Weights of a small transformer language model.
Size: 10 layers, width 192, MLP 960 tanh GELU.
Training: a variant of Muon for these matrices, 137M tokens, 8368 steps.
Each number is 128 + 24 x the weight over its row's rms, rounded and kept within 0 to 255. Layers, rows and columns count from 0. Numbers have three digits each. The size before them is the row's rms in percent of the matrix's.

# layer 3 MLP up, 960x192, rms 0.141, rows 611-802, columns 32-63
081:135147132108121114126160109098145179146126183115157125101155111131113102147122140105139104108160
110:140207136139145078135125141141141121129106112128099123159143115124122154119132157130119148134129
119:094096128115047160130126138126116139140161125158093126143189106119128085126128122089112119157170
106:110098166097173178126129112085132102136104137120088104165126106140122119106122114157099128135103
072:140127143124126094113124126131124139080133101135134114132112127132120105128113124119102098127192
115:107109141134143135110121140135142115141083150137155121069161157107110096113130149167030114116133
102:113158129138076105115107166098110192128160136131149129155118132140122085162145140122090115145124
120:148155158155109123156172101120188151086129119108135136158137130189118131117096087174089119118099
097:121138094111164114175122162157109119105088172129115151103080098115131120120116112096166136135141
095:091139136127119115141060113125122114098176133160136074141096152123135081103169131148114079138124
115:139098156128135118077117102114087136148127157090173134116151124112104092149125165126152136155162
075:119097133154122134118100152088117111123147142167166112107130107127125119133131127132136132157115
103:137129111139123142128118158121125132145153163111113131075124156111147083095102130109148157124132
081:114141135138137123132140091141123137113162167148152133148159190149157108130127142174140114123127
109:085136118153174121141127135113131146091139138131145133128138103110117127114110165181120145106166
115:121116125119132106110132087164093135129159144113127098134100157115174130147116136151142148151136
119:144148120140096124142099135087140170082137094108089133147144113131125114105151132142154161161101
091:116148136132116153171160133118120153133120166126142174163110154078129152105108183130123142097123
083:097112135120155126156148122110111157124107102102096127133135145129095145145093170126126139131152
083:138143098097099168159121096165113143113159161106126058077100131137121090116155145085105150166102
109:110147092125130109181096120114135105114118133108157129158158099120135133134189141147162134140096
070:143169102164122116101148110112188134167119135101140117096101112172098158124117122092123101185114
087:150160132162108119153170115111141095101162129099147098120100148143100137127133102145142176152143
084:132107120138164108102141082156110134117158156099136138152175094120130132162096122135120123147110
103:136141095157131097121115143102132065154131108127136095127158071116132111159117163152134121155150
062:133106138135081142158125135069096142108090130115153155136100104180160102147119144101106118120161
091:128136126146152118198160184117131121135125139125142114152089151131154140146107074140148138168149
120:116113138124135147115157108117127145174170142133092141101170124106162124132133130086139100169108
103:121139163126127139157167105183108130123162138158094161116152127135152072060125120118130137159111
082:139138105136136137116118135190129110188128118126113144141108133165156096135133101120145113118129
078:118128115105124104172129167145132111134133149150121098124101149136149143096157132152107137126102
116:108066138088116130140118117107104192107142144110142137106128144133133101124085156086134153177090
111:092133159145139085138134141162152138147123126117107124129144099165140092139114155130057137106132
115:053104118139150129082127126099108158139112118158127161107125129119105097106106107109130113106109
121:131180120150124113149137109159138144084136142130112073159142183123144096102132060151117166147095
104:099138161125097130157126114113124114161145130138144128089152136135121162125103091136111137130162
091:104138143147133092106138164172161151061161127081100121165115097110108083120152141116113150122154
075:099109088135113135122143182110129169134130093145079092131144124147092087132122126150111147143122
053:124128151162134143079155171124134134120100107108131115089105145135162144150150158153129109144197
116:119174130105128129106134149112149079137088116137099105123090111126141110090115122113101136120137
101:142103135135132115170124125134120097143113146144151157120125151097127080131131098150165161111101
129:104156155192120154164112099105082129151121102090079114126136129165182129161128093163145103108136
098:159184087108130112080124107111107127132142157137154130121124110104125118123108105151158108157132
124:104117179147118164107121113119094073142119137138102123119091062137096129134114121129107110118112
100:126130136155161148132129102133100142084131136114135107145154132123143143163122114098149122142113
103:138158096147131139152116101093126154117139117071150119152151149135105130117122113118146149095151
103:081121105133120111121110122121139122088144127165133151190111095087154131180148121120083102139187
097:111129088159113130137147077142060144156086154148120114111126128116148122144174106140139093123092
099:134142112109097166139150151138167093119172138097122099133135135147111103166148119123111138180146
097:134151151134129148145133137112144138164149161108114063126164105166129113135121124131117140095116
115:109127145101130131153138149123108110181156116117126108147161107151137128127099141076146130105109
080:099091144160136130144129121118119137140146120120142071099132134127136135104142069115156159160115
069:089151107117125128147154115087069147170140168133136101122191168094102099137107120075162127107155
107:116093127160141125110109103101159121146129165164127149113177152128131134113132124142108134115113
096:160155154134134119120143079108133126097129140068118133096151142170173123154147091150100111126176
095:170137138110092107166155148179117151182142148111131111143136127135081156128150121132126110174082
113:141151095145142138182147109143141141165114158149101130130093146127146116133112141130100168128123
096:137131155113098103125123149119134105132127128144154090115095181146129080145166128122095146118127
134:113137105140126143142125153099105116142106119156133103073087120081119103080147103138136141085154
084:104153144161146062150096154157146128161176092123129116107131151064111153076122134103107139111088
097:137114104114110182142119140131103127109165119124127132159158113117142130080115150119134170103196
120:100135116102106134137132125112124124142129092144153137075090142129119082167143153138124079133107
126:112117128095117149153087146146101101119120087101138120132094095130104067163148118147137131163113
092:109119146129137116124132159105112139143168119146094110115107107144129133121093182087094125124125
098:099149136138098153120124109197180150118140096111105161190149104120142086130097090134121128135131
092:107139116084144122122124133123105113157166158117129139132087076145130038084154110097109168157126
120:113137179075141123102129166135107140140163136121100150127113144131114137109121132114160141149185
113:097090147121111133124095138101141167163106186141130139136146121102102133155127144127138122147102
100:144155134147146093144078140144137117140076106075127096093091099128139126108151150147094131063145
082:120110128086109111155158138116121120107113108136156101128136167143138081122156104137143121102087
122:102117148127128144117125148150072152088140123143119109135135173136180114137133147162136143129146
101:143121109137112077126139090168107138129170105140123156114100140110177106120144124123149146123128
083:115104176168107099146142141120133178111124128099127106142138132136091109097105076125168143151127
109:116185153145138094113125143092159159161135108149114128103116115101147116126151131098099119076164
135:101112139135158126124172158121125129149158131154119154074127131111122094116079155153096105132144
108:141125139098110141117119109129057178125139160141115138141090133142151155116117167140185110142126
122:099141156166146103128117124126156109114113099139140203090105110113129161155128168102079124096130
127:100099158094118050150097094147120146100125165111132089119127137129164165139117133124162115159131
115:128168121143137049120088143119128156109135106135125159124112101150152096090118137098123108127139
073:113151104071155087156171157137125120144153183119119154150108149109130099091134112129141140121168
114:095121102097111118105075149089166122169155141100096142160111100141082134129186153135121137132142
111:121136122144144120135152151122124154124087147105143163144150112128125125163152104154122168105119
070:118139104109128150124135158153139146123132124148130126128105159089133121133143106126086148114141
096:123124125085093130135169162132137095129172168122073132114151120176126073131133110117118155145133
100:122127161102134093113130144079098145134125138157105130147116170101158149138143119137126163111092
115:144125136072163085138104146139096113168127184170099088135145119125114177106154121129079090094135
082:140109114159091126113100106118117153133099147152129145104122108125083134130106099104120148106117
063:112119137070146138083122124139153129146123145129112148132188146167142142127130121125176094143139
097:138130141149132137119150120202105150143177132112092073129130156113137132133090150143105161145138
113:123146147104174153144123111155107113119105124109105114153074141103106139147115176127147122138142
099:136159110105129125130145120135107154108124127184117178076168119133112129117122135124080117102132
112:092083139143152172093128114074119090099117129107141128174103128130078126147135171138094136157151
072:109128124091120124125155142128098186114090150145139165144122153161133123145134146110155090103148
077:137157135111151112146136090110096156153109117074083124151124117131124133144179095118132169136125
105:171109125122086090103148113106128094134127106123141132172142124122121132132107120126124124165160
103:155135119154109118077178139150127105142115123102119158120157122120152142175136124109125118110176
053:126145134097129087174096119098120137130141169110117175081126111151115072090131126124137157116174
117:136122111117164127142131150123080125127136125130118140161141197094118130090143082087135117109146
098:130138111159151119139119125114144142126138148106133118141155138131148143079123106106134153132121
135:146150139148135133135131141095139169114109109119112156135144135103190140135135133112113114135149
140:133105166139161134138158149181090138129112140113147115120130131156133124135110102154122161115141
100:137146116135138190133118097114107125142137131096135108160115139152133131128137149073161105150131
100:137163088139107129092125124122134168125121192121154145127130173127151106114164105127077126130115
106:109137156109115071116146115175139147100127105141082126114114194160157140151145120125127138184139
111:112149098087170114164141150179104108140166132126134134136125132143154086148116121123111165174134
079:138143100148126114152128124149166153125128092083130121148136132078165134124129136158102115142106
115:134147097179155130164087083104167148129133166121118118132123148119112167141094095108131153112140
102:121110111098124133112128122108138126116120167147129085128148091160126085114115155149106129117090
117:136125125118152121115085157168147148105116105116176146113145141115114102076142125115110153112147
039:130142156135127092113106112139106161105135111105146136123139169158140118154120147136138111120101
082:120137132135113154177083141078109092118105130110091115154157120098160178130154139153151127085111
050:142145151131131085120105116120119152104106143128124138149183125103154103112106091149146144167141
102:111136138083119127105082108087082156109143125091160151124139155141139119154084156109110119114141
114:111154183114152149150107086115118110150108114133114116133126130143136164126123125124114093146136
113:098151119138139113142127083047176115154125112140103128091112084132124180160143138111111140120128
119:120173117115133108105129153128181152120145139141147113156131133088129159155109152126069151151119
086:120143116139120102135099178175151126153170146141126140145134155079130148126119107099092149171099
099:097114131117157163129110122155149155089128168111136119115100151112136067130124119127086149162099
103:137127122128131113144134151163138195133100132112108166187140093124118110115143127151098123143104
127:098105105168126133166108100144132169120154114120135104147116160123120136122125098112102183146148
087:123132127109117137125120099112111120154114134131131154124129112111111082125098129118130115131107
109:122091149155127116126177138161092095077109148135100138107094081140162108107126085137113131152115
082:122135153108118148167118103032147172147129124126141122114115150120078152091169132117098170119090
104:118128130140115092153096120130154113160140146144130136089125123144143120148110173109085162185126
110:107124126133126117132093092123137129126107141133174160064129117101149126108135120153152135135137
115:111149126122111159100133121137110120156116137164114099142125111131167137152157119112093166069108
104:129130119096122108152117126168198117083134113074164125099128108118132116157124141114113108156122
132:143128126085109149132100104122148121120128125144115116148154089119112077090124163170167133129147
057:195152157128089133155132146192136136141120160139128116121151182117167160115135139096053153128132
062:093116152132125101137102080082163164153111162164118120084121124115120105083138144157118172124128
080:078123110134122136123147173140119163120105115125147135137111138095118121171137124129141100139108
125:105127110116139116137087094100159170145123137161135129152119112161158149122124087124133127076093
098:166173116131102139167103128136113143097162168128137155141131124089114148138136139135144088170150
040:151086147138125137171125102113118139119125137112158097163179132095126134144130150147114131125187
102:155125113115108117165123111117111085093142139122190101139143148108140121120085108122131140127119
100:165129151112103095104107083101132123126153167132131175128153108143116142142088119120133102109141
132:120108152121085178117139150142154129111115146129134127118150140075129151103120126093144123120073
103:133171107116037117095106096115119129140119114147137174064106139117137127132156156146105126126190
127:132134170137125136118154121099097136119130127114104152151127141093126148113145144162136178147144
090:130128104127072134093173118096108142134145162119098141141151122114144105141144127110142139139143
038:136128179136093150141119115099105169124114169144111138133156125126156169143115148072120091126099
098:125108116175181147093118082137087145159095123122113188110130123137101131126143128123114154117089
075:116153129159081136070139099143139144146060085120185133092111194126126111146090166137183102103119
102:121154157138105133156135129124141158116112121086161086112131141116124126160150134138140126132126
102:140142155113127127140159131126109160126111145127153112136155158126121106123121107129138153101136
118:134130162136126149122144147124115162121126134161156115094106120117106102118066149146109156114120
095:107162096085122131131091141104138098152174114138121131125163136078114096135133181124108177119116
109:142145145109084129108153134116143167132121122095113139156119133091145111113129126123111140140111
079:101133117137152128118163127096127168127128184136122155156158125137141113128110148145171158182135
105:107109147129111108126168127150093161114132112122116133079093125130172151141179139134113185130140
075:109158133121162131168087120160103128104191081162168081125095136119145110095126151131111081125154
090:144146164124118147140144079143123122119093168155129111100101117131101137060123136130114123149128
062:094150160117096150139082161133124125101128111140156126151165086117115116090112116135107132115075
076:078133160131129119100144108177114152164120168117109108120122138117134144154136123139127185112127
105:157135105058133108159134131095122098118133128139121156148136180125113141114085109065174139111113
084:112167119110157149120137134061132166122162174128130103173173131151102096138120151089145147121174
119:072160117147120126135129152119104073140116139157122169124146125065111106120136092116108146170108
104:128116153147106111170114131122124118128110159102168117120124171130128167094111146136155142158151
104:100132138121101165110096127133115142154128122137102145164139051125133156144118113119097105158144
081:099086137082143121155144142122092172142141135124149146106151120120116132140160142153128157116128
122:123147151095101127147101124133120099161111147154144134123100111139130151092132129182135135124151
106:137124166095154133138162118136112139125149134126110108119154097142133113122152189131094165126127
109:110122110121154149133136141115072113170130131127108110147160067105151132138115107168152127094112
077:092144133152060124125115116116149150138146116104142176135120123089151137116129170123115101124139
086:141131133148144137166164114114097147128145130082117154143093151175125125090133153130124136086116
096:116140106160084146158108117110120117133109112106093161093125130107123133154167096117095119099135
099:131115110142131122130169153097089118147139134081101149163097127156096159141096141128146122153131
095:093117119154152103085134104120137130140097123107143130102152181103104116133108099151105135134127
087:123126118097163134102130119105165114119136112178126136153137075128124127076129158120162140053101
053:133178145126093129110126100097137138126138097147122121143130117121122126159134137159165110145124
101:100150154185127113130138150134140151129165137127102135148142096163149090126083107065133185150162
102:079183143127096110128154123079118155123110135126195110121125096134156111119119073129118145158133
087:130144135169131122137143111157140162128122159099093103147105147138122123132134137065124128205111
100:118144096136106116106200076117138116106095125103145098151140145148106112063126125126097090151152
093:144145111116099135133149111156134134137179106119148147102098141103111092121097111083114121173135
110:154167150131144140134102118162129122133139175110154106121135112140093100148130133115114107134160
107:162109134152151131142156120110092142140129155099188101153133090120163141130133112108137146101098
099:149119149129104146160123125117090129087126127083145107110123120151093097103137126170114090139107
105:154141084145116161156147164159126157174130136129113157140117137141131122161141129154102148126163
089:142115137121083097125153103148116096118113155130143107130131184101131068105141114157093134132156
103:088153139077131096140179117122132124107137141171153102102147145143137150130130107178138119103146
118:142147147124129127105157114127138131111135157152139121095136150138152110136130112177130110117119
096:134147134134128112125103112153106128103121131146115125143101139149158114147136115145127144109115
090:123120143117126104111106119151106124120148141145102178120116106103149145137150138156111130168143
118:111211131123093077121116104140159132115164148147148135133140152132101090155145129135113133152131
090:161134133086129111128131125131090112116157193164163135131103121086119125150124112204161082154158
103:134129157111133147201096146171127124125140126111126151139135118075125155143089077170101077137107
093:144138122165121141157145157115134130146159097151173107131142116135164155145095101120140140115123
080:127163130132074133165124151162149134113159098162110127124101137150120117122135100118111156124136
108:098126100121155133143139117135144137110125140091157130137096114160130121124110132125092154104106
112:131128171114162126110146140124149130110140115122125119191090120099137164145121129128089114128142
053:113164119117165113174121131136148112147138168135117141106084108177104119113125114139108101121110